From a checkpoint of a small transformer trained on Wikipedia.
Training: a variant of SOAP for these matrices, 650M tokens, 4961 steps.
Each number is 500 + 40 x the weight over its row's rms, rounded and kept within 0 to 999. Layers, rows and columns count from 0. Numbers have three digits each. The size before them is the row's rms in percent of the matrix's.

# down: layer 5 MLP down (transposed), 1152x224, rms 0.0466, rows 573-632, columns 0-111
# up: layer 5 MLP up, 1152x224, rms 0.0466, rows 574-633, columns 0-111
down573 092:586549542472434459552489415512538416556552495542522566443507508464506534508509423491529511537525510500587540525560519546525541487430448471512461528517448544515501431587527548456456525549502530465498463526481475495525486453525457489524493538507485418461483521463434507511504539513480497521526519472604530483491538427474583474485519536512
up574 095:499445526509483506438493517514435513463497551471492435476497451458485484510517491465515466578501468589443562467510551526466521455506541454495503455455441528472511484452491493486553567516455508526568543490457505519478498509438547534529543543435482473475457500489552537484430584431505478489594508508524514485412494459442450495537433471562
down574 096:481494539493530577511540528511461450493575493484496492468561623445473518475442468568480501489498512524459468476456554447485487515406516495513492502533497451559576548510502506478508429566481482525486499443480466455482543506489452461440461506569477532563471505536450424527572546564441481496454470457529473531444548498445518471449564522425
up575 096:534516482527467557498553518446534384451544534477482489463536480564571475461489535500538430512545486421522464540494531515542490511540497540485441419524538515519462538555442509476438515484529564501564452468470504555469439473534489462513488520535543539563488511541578488513557532475444498470458484500504500489455466494503517423533513489469
down575 093:525494542452512492554478503501440495537513553540424456595506506397483497559447542508496526478414529441516517536539507456501509498491530481495518562442537499509522553536507495518521493571496545501466520506512486578429546486450490487603458480531456519458483496424519459496551505497586496511453515514520500521561525583510488519474512522484
up576 097:589557509524446491439434538523555520539485542520487449465558495471470502480494453538522499461542506519537475571468504441535519443495482527537464447475493485472451475535448496541483462508574445452466502469516476507578492536477557527485465464605462514497525506494493456490518398446481525488505561548517559493399517532541512547504474458545
down576 095:457467503515507465476488462509502487503478463491513522522431476521536483488537480471473494520427531463514465500582478493516469464482497434421488563546536535489500510474482501536533490510523460388471522472487581469463506564497471506551547443507524473497483435495498421543415595506463442500484480574480466462551512469482429470433540530508
up577 105:464472476420494476540475518535482587582452508504526486511492490487507577499512485456482406552426439547452489475489521505509449426527469538555480492535480481517537462511489510500584508482467448559459488482542512533512481487449494464510503473512457432561563504511515437507501448506540552533498588489518505473462503533399461556514535571440
down577 102:437495562521499477501497479452523487530509545546520484474533520469501499521498450505482492508552500415547472521541507440513495555512521544484589493513516510448406494575496473444467514485475530587557564517510444493475526543501490479469445469468524570480564512524524414545467463558597539470540528423548498477466449475543476505476509431572
up578 091:532541465485517500477498506531505466508502531490500450471517439439512584530470494471568513453519447555489488504450508535521434475475520446491511467462422471487496473549470526547452533531515515446463493489473559569551555522504459455559470577498474458467519574452510524480522410502460509520491422516539477449529495455607487491422521533541
down578 090:503460510516505495571477498470502479471510475455433511529496464478451484530480459494445510530515521467479506554500443488444501491421456486494462524567470507453510525465531519520581579503476427422463478474560504530468485518406415505484442512491478435515546565518463446523523528491540565462486469512477523510474532481559450469482492453510
up579 103:485453511398505451487494486551438531567484532436485515507562411509494508459551525451468414454512453508461487466510535460479463490384524468520579552479481545452518489525591526497503456517453630557519478500537493469468501484452512520395510540501583576538478431592488526481459559539541486451449496478533518477490411528513483492508438440492
down579 106:470514561539471434530448527443568538537511586521478489578495444491533497552461537474553527444450460503524471457493518474399545521526539505529545426517534445471515524499521495419467520484515491422521411459457596529542455549578526491561529499514515507474459535462486550490495488442584489479508497558477507489523525493565476459529534508435
up580 104:471530518556531557541476480465532491584476526540570548542541491525533537521521522529451587422530491524555444554451469523486562513518431511496524454491487483479518480477474547478488545458548530546467539524496526481457505568482448531488495456501490546502583492486487435494520462570576501503526431441446530483489482619505512527451492509532
down580 113:490410499516537463505495549529463577552450473458476457498520499489552451404417513466555467557464533512440522487542465493498594495557420525504454482460502495521553515525485474532479551474481492490513524487495513487569569481560479509517483493574543516555520468505447542526539589504516530464499487523491469494514434496542499499461492535464
up581 103:546466522444411548455426476433524472396464529492450509517505554531512482535455462495467518458531532540569520530482516544490523465516475504494579484567514488537437526542492487508457525525464463518495446424518612507504497460493501524520395505522406485402451487552541437497539551518495461549502499471568573468464521527511513484511491522536
down581 104:504433515454466445499499564520557527494493529511479433563462553480475422514533484530529489519416443516547521537466471526558544527548493483480480507502538557450480470476457440469457490455531482490506492409472506570486539529545498424554521568548511482467500483452460475466477469538492511510500515606451515542503507469525498506527458499543
up582 105:522550441591534447532487476480493523506536486551485451505445504444558470486420452464485523505540470559553555527452476445512465518548535467502472436500500474494494461551501534540502551543503497502467452545497500549486530418518518499477449525512470573515495520493448443535502429523485520487476492477539565458481426433573456525543512420470
down582 096:554507490459525544567459476508498531462442486477409469495456559520482497564486498498494508462543484526498438468573484498488453434480539524491484540488511470412572611467523497541493531462490470534528487543541482526493472486493531442432560545468485434468521543582483526537439492516576503481491529481477504419516505535483531510545501433548
up583 098:456518502510485492475498526511450514458484474459494502528450455484514512540496529487504513504566547485552592406495477462471463576600490535513479407493534505397465497484511515492524486445524545499409485467515551548479513516504458480518510469475437566492480548496440428553380521529550474514564545419507526602482473431553498478438471564353
down583 098:549476575376445568437537500484549471547500464511475445470498501534524478482500472486379466455425482471542462559383611517530583496509454558518493537577515504473501488494447478530517510554483509486512545444567432472520484562479509506578525518525485470546595488508556517513476525430437567500490438577415510412521449527528444485535488433522
up584 097:492509461450463506492558527396556525515510506427537516476485500512556497495503442481528547490492496502516514553436464570513516477472491441488504465462490410415514525548537511449512485475510462489445511526430426474491591525484546532492554498527484510495435522587558530347533556490475513450483531421517544526564459498529451517499463409502
down584 095:484525549470504519519400465513421482508461481557491530449515500581510567474464428447532443461502528497543449509517415424470531482466523500502451522500451488471496476507472450529491499535530489560520412539436607493538531489508521536474478535457502555500488452470496484561462556456534458479536497491421493465465535518513476538540483585462
up585 103:446502528578425497512594464493435490454500573456496501475499474452469535522500590473475515453574536505476505388541513552483434529503455487441570472499551495569506470481486431556518534504578488516534481536490509464479500598541567388407451556501466425558440517493446514495477489476517472451465521498503506414548498459461505529480460499472
down585 101:447538507525595492510513471546521433562514555585545460628487462507512466494509433512521506476495488511519526495482554496499473453542525560515425466539551545502447504499528528510489405511424546396478511468477530537505451494478474561565479437463507572451575497492505539551524558523450543489470463438532497527549503522528431499519530453489
up586 095:541496496498483548557491478551391497523494431468484524457614479496589528460431466521542438488456512501473555503511467585482490510498505475479536509524490490516507468563543529505499529505514479533514455548444452500507509515478549490485529525425511482527512521515479540474528487494467479424503503509415533459464431515515606471507469522463
down586 088:515511494475554417506444530475555497405500561522490516552561504556513462555512484520364558555564474512502504554504505524475518528425519494495510531502500514511448530495489471462487462466515507474520500430447508483531464507527482473517483523540496496483495545404545427502494486518509523522504516475506511518488568479558440556541503504449
up587 117:422475452465468546409527513515481527514480544493417470499548518476503466444481490523522497468556522462583523447506541450501478532478480539523511527465459514431502520515593452457527585530520502513457507518488468527496493535513475476469531480477485543457507495474538533398498545528436489420489522560512475456528521477490480472549478473487
down587 114:483509504543481512449462461472461461535458555487434445551498503568476553485473528488501561462481448463529500540452523502527505528585484504513557504552500493478522521534490512504570490565493549496542487558506525487457534481525534479538522499430472462541549501508463522460524542516530438483498548521504562476517438436541558600480473410521
up588 093:520468508504447564432513496480456489593494495491452527448499515563437528487479478607510550489456510473501489462449478534550502469442560508544506534478475490479424560493479410586516526473483493558520528522533454547518474516460509477495498489517530483551512492503481505428547508478508473502463428560543547424488478470517473573553452493410
down588 103:495525484505464497536515533523522526452541545488525435569520500479397467528550491446459458503509531509517581524543498492509453617508520516509518478554472515512536480490585620423444471559533495511523508471502462536475492481451538567526502550443468508523530516510493516494508403547518507456536454523493520524440481496534465475517497546490
up589 103:529453555436470440544487531460503504549554510488477483519555466540541539587536494458518410529493551432514458464508476480517526466472529523599535479525459550477540480487484498535505459495529395441501475520547415487554531455523532505481487439503549475556462546512410510518506523526527529512494535491522522533487485537477559465444462528525
down589 105:525581471546576462490451448487438529497517515487544483538484481534509445493574468461523510461505491486538443475488579483592549513472581477467474481500441543548470448536494474519547460518432518493540404473473445535520517467538510568469529465542514490478475453506479525544548557471508520552509540523546464525497580559523557464510523555541
up590 100:471568497413494434433518481468492513521555521472448441527552527472513560527478544451537481481485493525549517493423551567506462538485549487484537545500437478485441431478478548461542472511554506563515446469516439487515494486505529583495534506482548394460501500548499460434493421482539470484404436481467527524481406547445450440515512460520
down590 109:521516518504470493418517531530417507534489520507556520475488510495581528423498475452518452477438460506531498452489487521532564454472505470520410446515501553522432456485497475508501486553557589494613581522507427504457543455451586523484478501526544551538474409460459408489553440533459575509495502484504436525539509511485468489529572490538
up591 097:475459474537603484465463489481545453500499563519484496581445477454538492474503562561433565543458518507481479534473471461506498494512478503445544457453502529507525535452437436476441472515503546505489485484523581417507458506562636539498553515542576468510473574517440510523498419381478442483517543460476462502487477466401429466540519522503
down591 092:491541562531439483493491494487435560557571521459526499468518555501481527522514422510439486479558496444478536556501500531516436553515486515549403538474542524559515460567561609541540561570497471534483483540504430485474502526457424411507438492489525502478479472455465465491525485569514512473550491440440493527465496508565548546470438473412
up592 098:556485461449506469548481442543523603460462521523454446501478485495561427494510563539509525523453373477492479477500493522514490493541465506494594467518417568538519471516478469495448482466485542476489459467486531445491531467485439633546458496554497565481472542482473485503520408425449536551498454434482532510473550439500470511527533515468
down592 108:479524471551559530482482438463504510460490476533475467509455519484521442481510466492435542471505525585554443503534532465500452587573448508513486472519545453472558501509490582405571546440493482588615522502503522498389455505573476556501518459530547497468532524535493544507461481467517452466520522482484533532477501518576499497494552517496
up593 100:481507502489481448496537476561522401536514521483575506526518463467505484537469529603546498534521517458484536438436500473536485470498492568501507463533506562482548496546509433548567484560494566522519539600498607501484449534452535508467540572465453494505484503519565522489474525544524463469536405490591427485482470495592510516452510472486
down593 106:511548426491562479446403524514504499543485486458519495502484439521515478400446495508554486595526475587489499459478507524568401536559449491465490512456472435567447514586539535481545433468458594500519501483486475524462471481530576463528516440556488503508520470506557472557527493492447465505502481555566512538544510512458499564519552476425
up594 105:498537492554525533527547495476485518510523475470396580499466478446518537430468516441526462488559562454512546535478501486487479523467469498552487471456584480482496447513482517506466478491526495562492492524461463577542506532476466502452559536482503517566421555486522556483498436495437527500485509530506561508426508437563530537607518557485
down594 108:492388419578554514530479579548525490498489469561517532532457509502497524470534533482442397477523534511544498439473539505492491471482501570438512467476430516492477432501470463512473529499503484479479494483451500519466498518559598533446474441529493489542497469529487512506536619505497429529548469505477479460388540402565462506547489497528
up595 098:501509468533515567489505540543397587429473519532485532499596484466535509520529471435503483505511461559471552505449536460512495448482485495525469473454452556511443516572478499536426442498549489557542482453526528531498484483524563522511466443522518515539575434516503556472520566429491450499462553540539477517514521491524499520480473551553
down595 097:428441499428525493449504553475480435497482418518480485527484556486518491521519513534467532552571452475508500466504513509494482579568501481548529450453488462501521498459610497449421465472552472441484459526520503493481459510527463494469526524519546490550566509487469482442547504490460497515529555465507541517518432501488563593565486508485
up596 097:413569457500546574504525445538495559474520587562493507493519466453446523479514465520498478509506596513539505574571471494517485444503545538534430460508511498515553492487528500507526440556526452515506464536487477509458496433534404462526440434558453458476495507514490514532563474466518462571465552555490547465493510504642512528489485540428
down596 099:540488570465480500492509562526525485568518453476441446482465537459456599554501562442506494587491427475491494493465555522497485542555533505519520481507495459530435524484505527503566463439546574462584460508476457477548469527470492513503511574451488547557486518546515537445425473447512483509567443456497490508457514457539525515482552539545
up597 094:449506481507516522504497419500484531403476564429486506546493532466459481501574478463491566531572539438591529601496449469470529534493465519522553490482486474560553485479475465468492529547560496500568375530519446469504485514470528504483452532455508460508558485502479471447570484451506497516508555474492498472469453371515548484493538471458
down597 093:570486498495522500488581476478505565506531408530542489512547502501497526507462566536536545568451477548468473478536524495532467407517534503493507478429503521520497567516525493609555476489458468514401558526446539528469515443569439493534452501442465495493425509511479473488494538501556490517524514494526510544508495511533585476446422537502
up598 092:508495516454476493543554502502523520496460506518515542482569500521459575505524505495499466485496486505463491537495514558552511462497468442512461469445507458483492542469503412467517556498513548439506437504602561492522533490584506502543548455501576472409491356453501477505480471489512431506509537517529496536505506531456405479540491535577
down598 107:501522534510492491458426470455464445465487467477466565442503527489537532524595493553468509469487490484510476476492469590497453488474458536500443497538419486405484530489541412461476504459462482535534390494545532422478493470515386508519464497554542453514498481534539491491492523554430440444495420517483587520549457440463540509498459392450
up599 098:483527478507481513537476513442554471482484530498443556434477450473515463449507449537413540479495479534479492515533540456546502503513533603466465486520461484546540513481493525521536477530505523536470462552563393485443540519480474452603549515504502519507492482496549525511463461511475429510520530447523463502464417500491498458517516489512
down599 096:460463441530458458492504606489511463502466493554518453513533524545447490586530517553463503537408527489552520478480437525529543487511635561502503465537500534518440475550503514559432582517550457545533548512449483423553531443454467501540481463487442422470454514458487494557485511580483497502504442525506505479466491509517503479502483525529
up600 095:531497532573445482462510528447509538564539517527531413513486507556512489515563558518460486459556560520527518442483544449536483486470603485500458491533535524546561508523433484480461524508513519442530528570510520470487467530531505512558523510549468517511463469542471493426496543514473510391455521497506535443534543572484467530471452563498
down600 098:569477484531509444496550467474453509520481481466550516418416546463505494495507441546477547480551461412505503457458511559498586525492492500549538541497493519457498493492539483489520529544450535439467481422565553538460411506539464474475539537424554577476463516570465528534506450480482507486443516480561454495514522500527481437527584449447
up601 091:517502499505442414574488483462533485525525490523509473477474495539590501504508526505479443455488449446518513488400457486533490482492461427539485430479487555437489476548552512541469500491464536498505484483454602470483532504468567481515512539538523503456453504455496516378513420512510484504498507454534533450506476490551566435512491544430
down601 092:500469488500500524558533499520490423440449547518502530587590505513470435521469504529398557541504510506476480495480536495492461556419464554466502506470478532512528510530488515506496499488437411539468520529601472442480458496440470451500507445574482485567508529550537506498547463486518492461481469469530517519434551467445459542447499486481
up602 104:519467505511475485432529522496503456454518490510498475541521572511509516460525545554522445451498452555525537467487450492491510518503464510474569521484458432498529443511468483514392451458465499558578560490448492456486562462482549539465462451436497420479505476463549472518552539450502453530578533544525477474535427490573425517506425512499
down602 102:474471566468507407538464521534508540463541488493566532521488486557508511462521447513469572441485418542565522553487533407456525529481461483526542553565485561560525502472498489542461589514533511487482526511472492489503469466539496515531465538481582526417431523531526503561538572437507544497487541547583488438510489530503450475573420530443
up603 103:532548481490527447510486459524454504562480519532462477487436505477472533537532570490483472555529537467479502584503553506537519457475530449530394507507519476597536448427544409483475480540583453528533461437499435483471538407537501537472456514532490515574513544529542516470461495446512452477450561498540479497548490577455501542519490576505
down603 098:443495503473491499470512526498547537526436549504495542450514524492513458479541502540482532452455476512538437464506486476482481532500490462478577498546521450447438440529461498482475532484489553549524467474501609458511569491518496464553523545500450523534546515383439540508515491459529514500551474434502561423496489549517476519458520462488
up604 095:503573488534557523471461542538498405434535580544484506557529473509394515502520532473555544542495588417471493433536459470508529534426518559539418389413422488526474528464488516532511567507511513463517468513447502422479477478537428547505456460556516526497432493522468484428532492411523458483536491454441491537480552435499490575523508542499
down604 094:517492537465422466548456476503498538565513430488565502524475491417555484491486387538446397483487519517527575493493532556473490474521524523529572518500504517510485443588508534509556453472478425486556499579499425535546504528536502439541537487494566505499537534463522477460517487541482483482490504490440530485514471526581533427510486455554
up605 105:505574518503530477500502570479425550485527508498517517561513451454503485499489460472441494448525522540457491506499497453525504449597575476485514591550576489536452482546510550478491515552493516478486515544453510459554408504566567483465541427451537500495471439550481570441484433548494451539504592457499537494409490533474449501458499442479
down605 106:542531464543552483494550507507444521485537462529512520509580497450554499468511564452434436486466599421508477538544521510458531406470515507468533482528532517506509524575538589500538517493495511448441554534589490480488529436521504441450512516511481485490470461444489439455513485509441525469451565437514484529496439478522556481515482477411
up606 097:470498531465480513527496621461475526486557434503483506501452528469523490548596479552505517500440572578515544456548483417459474532517479508576468492490401455541415503508462563493492462517431552546495503575512515536523514508448479536506401508539537470534534548565497440441536426521470449553555586449521501566507498460500463482530517548478
down606 096:465491493525512545421521472515465458480498542543474481508495458543500516503516532468461490508535493504553411545526469588484507506493464521465493484474566474437604527522552483400528530452475563476553556428429537541481487491455518467582435449496466484464470469395479500513497564501508521450469528522600415464540488535497488510463591525506
up607 098:534445417480459540427526510502447496450561459454514581467432521552486530455520567474558510484484482489528415534538462478511490488521523569567491467477502453505490489500518601495498554490567500495471474531512506504429542460489540505505526517534472523546473530549499483497456511459512555526553535484544534481490530508517517529539566463536
down607 099:481477554589501508532455444557539507476480550472463485476558485470533536539519477416385442419501530514484515467545509538477556501451430478509487532546462442487517421558514438459505499487477516473544557464503503470506485509464525471453535498530480551516430432505458517511424494477583510478493487566508495524535461469533472484560481489511
up608 102:414529494498495517533439507519495520565553467500529540533515488472479469514511567450496473486487511455551507456521437456496524432541475546512437498522540503537447561479506508424557478531553570516484593564492477505471487516548533421517477529478471521485524511469550562479473495450525356531510485437499516457514531523575487513552528500451
down608 117:584477467498522528497567534456513473472418534500445408481467489551497532537502445548502539514492524507483523495481533569460444636501539477504564529476498471479535452512531463569440450462474448476477442468532500515511488487447454547495520457484549488546494506522443478486520496529481618534475541574474502560492421467454492486491491467581
up609 101:477539535481420511506478590487503519521489512444500512483592454456539460537557449465497566455476479413557474492520474527541501558506459486563538507513480403534551463503477445537531504437548519563573513513490531509516482536539440476499543465412469570587569519475568529478507457474448526494553508522496482545456514447472492553466481525471
down609 103:487478491529483558478515560470444514490498582486473495432453418536463500533555536598558467506480432415513531497527539514467435461557544384529517439503535534476487499510519451510553482435527456469465488559459473515553483501531532491555513503530511517518520498447517527456505427545552518492486403548474505462488524544521536495512468515542
up610 098:458434556503580460531506511489533492519472514493507523495433493450459505569532511550518487511544552485475537470463485560571473458527458529504463538503498469488505478515514477510417554520548523556548502543508436549506486462487572455545526457547446520509476549479499461454534495457504510470531496597440495455560495513481442469519488493507
down610 093:449537414514467507457475476511492448513485527489529487444487468553520515454521489489481502469504437582509430509504466473468512484505468483486486475494593520508568528481435533463477428539434529498436584490554496500513511472449543540519526518464495534431499509413526497452516566517455469473490538520517438495504514497496530445444459504465
up611 087:435526482511516477495464526460480553513494544489497521517482487497568483524502463550641477531517505395559563493419510553496475515508543419462472515456539492512475526587517481563475535448523568534458514523445484488468581430554518526483459455474497443537507508484494441467508488418469502472540463491466494464499494460532490444487463481421
down611 088:522452496586481490466542514457465611508464520521487492568545563490500461548532527522413488484498443516509568589553513488526484497458427532461532527509472496514495459438491596548512457526552494461480465492552472498474509520500485524527513531505515492508437458489526551426441471451521499555534561512434519460495515523483402416409545437574
up612 102:412531503475514477548448556500587513486468585526516437524429504433530415484473510514512466471564519528532431471519561523468498475478510440521475500543503491489490572575450517495462522446468512513538514490517399496449542425437524567510464433443511451442450489518510512488489456536461467423556543525476430527497462509486535483602520522504
down612 102:467425514487540513528495526460526498385604542468598546514487491509484547490559495488456520562526491519506522489444523474459529466499455466398517497487456539514477529474492481456481524459570485471512523516515504480516501513483454544498459574511478534498494555469542546448518530518577533482524573488501450442494545502521542549573510462524
up613 116:516605485571515501457473493572505490463509458552544567506472477509428574498506526464395458500491490403519559453592507484537493482471397521541439467505494466458529471558507452513493505555465504493487499438550521441470512478392550512514504466449433507459521418499487579514558513586443524493450556521486513452461508541491493540477510444487
down613 117:561547438479510497475513488498503561474549495517496475544513519543445496519442468504486557500510535575518504572574470503518525508495502481527491418454506541538453452489568456533443481487533485569569515472533457546507507500531538544403501478517511458570503517470523435516519547555493446548479527426531583477457507525567544495512411517481
up614 097:502486469519510495507406467464483473537502529488462522512497499552567448512512488471464479506487499518468554559510458451457468483515539446531465485561499496535430523540535421528492455553514509519439468550536391467497454445508505508433531599514543448562537517500471537504471505532521511530524519417388547468499489539528503515480494530518
down614 094:516533465537542508515626593417567502459571512529501489629520499499482476428498468462491528615492528487516459506575557513501421513465502487475489465483503510509460516497467457451515459408526491519544439519447473493523559546452488448555552472501469567430486552433592476558507531441522539482502550524487460526438499487545532543496405496430
up615 093:491513548463460498540418453532524498608450526464461495503447472476515544494454529435480446528552433543478549466463578498501528557519555490501595521533479444532470459510451533491508476511417461418541470546463509465496527496486476494458518518509493542448490535492491496478497611472492506500517537444513587422522558505558482508477492610547
down615 087:497505502510500482533559530517468473449547521455509514457475541494472547562580511537487485498494496463551481436488474475486455517417443519557526517545468575521516564473563433509453498470508460505514462558550465523460474531478492522533530569526513477582474589479513454514449485511506493549509446494512521493500532497438486460512454422525
up616 111:498488573520486482435526491517544562498509497524521459508517464453467514527451539510552514456472509558476505542584435471503466537551456528551501551395541522495498495454533542459537401564486494514525514534498585465490641533503491383466503497538509467437513492476512483514498439463530438522491462472469440558483517485467451511490462501439
down616 115:539570530560475512490561503527505446440519468494493495450496508475531517578559531511571470482499536447484424439453516497475492537492547506463489464528454524574563519511547593559538474541525471484464493479491457499501472530489527489455501487482450499556446519488509475516447497412447431492544459442532478497580480523568513504390485543591
up617 100:546456545506450417527469581525441524576493487485477541553456511476490454464484449478448466486513463492493456522399494484527447530536506500470509495519509511476405493531506476475478528503545519520484512508527463537520465551514491476552476430478446479560493507442502440496508533509489475485511412465504453447499456492440482582446527545476
down617 096:523477457532501501556451509484505460559562552508457481497511463537486488579486553468538415536529512469530502412496486545531484463470495529500465485466477447590544513559490492513569506497515530545522459530504489509504509483493530527406453504450502499405506565501516473536500565485503486507492556514478480540463481553548501515537418522514
up618 108:516442504455417456507531502452497384466545480509505493436469500402554430575571503448525497495501530438493493479495522540514526393470471505503521512441530469411442482499501526465528506517454495505502521483535494521519481460505533500509556427477396497536476466438505482427433478533491446549495511482475618523483541489497514516553504477481
down618 110:519501541538461551506497478430484429471573514536492519512475522480555457559538521458476416428564558429497463479505455536525505466521486480538419464452518451466521489459504530438525495549501417458462420515451435512569490497526508445479521462520479444548509515518487514487499507541572464488543515553455552518511559435476561469502466421476
up619 092:411535515457522493488510456486499505612477490482546462587470421523574477454472507437515489460485492508458485541512555544508562531509477489587548491566422476540461455529536448478459478482423528519484578536524455601513521438558494518493490474544444582505585529476483507421517543514433403476517523450577511421524505520433450496467504483504
down619 101:551423468471452515490462503461515499526504475471511579481487524545400516526506407549522523518611455497543499528505441466518509526487505453501521481438547574516448556454494528449529455479625509500506486544487456486505449531514534446496529516545527478518540543556545532551582558549563471524526485546516530514452460493576507488429419559512
up620 110:515544496483513520524504514514533471604540619581514435428476443469438559511478510472492519506477500535509474482546488443503451494510511491534431448449456492480459560490494510516521504438504452494526468438497483453424514497519486404508515506533488449571445444448430558538431475468540533500512493422484480510559498521528490537555550516545
down620 112:526544479448534493423542546470443441507477544518449453508459463623541503538523508486484461533582455541576437489487538531482512462497499541466448517444442504609507467505467542495543424545494466544497460536430421472503521493517520457478474482526598558553459485477528498562500544409480466496490436533520467519479519461529547498496555511455
up621 099:413560544493404477524464500540461431469451488441466543507420429488532381495517478526551456460572454449458439477543522511525507507468514509542515483508522530512436545516495582485507483549440423489516585544458504459502508540563439491544510487521543436555483479496420449569489512543543485524500518510612490534580485526536444508501427549484
down621 104:487444530492563456542412571498501557451511507590430449543512538504514573514481567504507489462528512582532435482437450508452545473465456521491532545577523551474506460578461470504430480484538532493527485487524419504571474601458596489460529444516473534560522536453520511520541542488468505477484534498475471507420441496481498480488488509459
up622 097:497506504490414465495523488519541487494434482532589449484548409502545518525499471492487489541507487557421484478388548544528494506523518511502558481562495545453536520567489554552499637532482506499520452538482539493558559587415497479475537513545515510496402490505483527468506474508470485483459430501488521428501487453522392474435481533454
down622 103:530489498507442480536535555433457428490587530477451486493569497517529440487491439516478459502504501499504475484469562471423471602414520548502521509467475489488569519492524538535461464449506503546481517536493449555483522513466451569527464496537598501529489489538491476561514549539449533535474527551491553487463517524550574480490500515516
up623 091:479510507443457492490553499436444472448543535541475429516512557484439508435517504461518529522427526411493550519475438546529538612473502502463524473525455545467481535500457473569542553424468553534443464520532506514538510531408564546464511557512518481564549572530484520483482500435516392484554487537515490523461423521482511472534438590531
down623 093:434464565538470477531404552561527530558427434414511524515518493513527484513512472592480511496477483571442527484516506472464484468542479440480467489456529477542490487502487544470581489527482490478531498455548485448505450459492473440560572465545481517483507462572530472512533441521503520559559436467497497499484490511538491509488569464519
up624 107:491494466512502529429537554490509474539464542465460594506462480526473495486551546457517517465414485515501483583544492480507500502511549575517545461500530472480523468513383425461507508472531515524463425526537497434478498583601528508536565502512430545435544496477497473456483380545487535541434509537549504496471464458523494516478531550512
down624 104:505519522561509496476461505507552515483469542598484448521532501513554542549479493547520571503422476468545510461471620480532469548583534485473520458590472536491576542510553523511464458475429511459562537458495523534518504443503565454442458557457526509522459532553480478593565537493502489591502459504494581483521498470502545506438415541487
up625 100:476510454510475540482431483468604512540435527521511488448513542447566433497511473506479535501495541461502446507478553527518523462458533423543489482501490554436500477506488509472503493482470461501534562515421469518451491573531514555511524536461490504503473523514545529511492470584549472463486451482582522426500480479607504506495590514400
down625 100:510510473506482565483478460525447465544530496513494444482505435490487443473503474528536465470518531486470444550493518469509555538481496475494488481512531510500503482481524403548560502554561559518476477450532553558462459518533458521441448442447469497510527506526458544496450466493472559575492461536517522482495579539539493514467473491587
up626 098:502476516607492565590582472474509489482480565469570406462531430459440473485457460606534468502495518465500549514477546523480482427556514516480444522542527483473478493504462563546541568449519588476469562463508531564543527545493568445504514535521453549536505507479528499518477465508502409556422457463505467497477429470466475445477520448494
down626 101:539530476485452553537539485455510479463521470585440557491499580542482536560520549475532489543502479475562496460538474447503489540465460515515450476497500499453562487427572458536509533449524426454413472605546496564504459512550468443469461542534587460490468537534563469533542482517546525510476491505498558501484568523466536526520498558561
up627 104:424568583515451497533470489493482520516507511547503514465461534489488540501415545420435504515467487512440553468465433501523464522428475424542472518548489539398567551510522494459480366537551401560469577530444468488489470493526457444478509523497495550525453508481572514528506479504476511466492519470479480480526476509543523478475487487513
down627 098:471472500487503547481516423489415474447513529422500503473449492516464470503568529514447528469362524492478572489502486444586505545524481504511464524511515458533474511539520514501482495622555481550487550472499506556442568482496503489474526499549432500486473468464497492469521503446535515504433462432410506462528551504460479529491560465571
up628 094:507474562469495533499465546587547450541490449488563516511489466481518332558490526511512496549522496479500498476418448576493542508550473579494532495434507473559466517541533486447541431547568542503494479541452463468522484537501561466468485456439474494528493509425518541362483501429462429590538516525581441501495512477487479538515435546513
down628 099:510523437447520508512463517422519435455443466523511505521508515495466491521486478545494427444465499563513424494495485479373518532492476468509538489480485462540458498449466528507455489517443540509457539576509529478553465474456505517553408500499475500467458439467503570451511510462494479547545462473517522584510484554562465581561529497514
up629 093:510526531552466451470512488471512427563586578544472462504470516520445464463535500466535532538505486558535469502475410502501497553443438526493483540510495517480530522511514519539529495473521496523485497538597496449511504474505482486602501447490467493546474464517414518530481398425526538474456568502440555567540576432470465455464439471467
down629 089:418468462512486563544455520536562555501419451489530555490557512487515543554489556539392461475464513520481549496445493567497503470517517490525492516496496576531499443452519512486486511491467464525494517459484485484476456526482521506446454503539508557431496477458494477420499572526458472505534452505514445488452526458485541510555528488488
up630 097:418465493497500481587531543532449522476540521537599528505525450492468444538542489600503508469533520429497489502432515485525502485468579593532521479499477471496390476539537488463522484542542502420471584567503545512507487556536492549512523500462450522409447531499479540524433510486467500490485482481502539540545521519472488511468501619453
down630 105:443555519569523551475499522540496485525500435497546485547517547534516521485474544439526435525483544457502431438502471486442592495470496516451515499529570487497550458431542502507490517441524474568457399468444507573532512483472536481512498509519516536489503522465510502496443529548499487458519559491471512421469509488428500475545519455440
up631 100:490460501469524545523565594513482549490564471508436518491483538520559523536530524487523531398523526552533446483549506572506453507419493541571454504453474526533471553545506563455542524505421508484529504496561494504481421487498513501535498479507467525470468506592339534504570493504522505466496406508513433530522460518529481518487466504555
down631 108:534491461482562553497505539540563473447511513501494467453526550576483521448498502473513494424524508523568449542481475486502535509490521423546539506536460565500479528525559513571444535551539500563488571442503516503525566460522461499562480482502521614516551512566488509554509503535522500469536512552491442541500500525503520493506498530508
up632 094:462534554540455477484516384504503501491499511543459562542524421474601481513476478475511540534440496492550499486500496540515489532518561508613483474517547537511605469465467549539522584484401529514446508414488506517418546456414477502448506472457503498472462473537509489485518546487537525553493573473517571591541468500511479455532473493468
down632 095:530547461566543514478501524469499511474521503497523429437544472487435492510498483507444494505505419464491475504468522525461486579509493473466556482516461491556488574434499550453442444517642427520464462502472422545530458482544530532482467524453463439517515451453482574529548600537498474470570511509473502510494519553466468499560493502456
up633 100:527478470501488552514450499499478494545535535433517502469492540487472480496553513557493490512503431582525469530546470500517463526491536589481506523537541545484487498565536560491493452522535500553552510550512534528466474449503520457481546462483534478508484472434474445534511468483455469573492507524519422519499478461488573423469589413442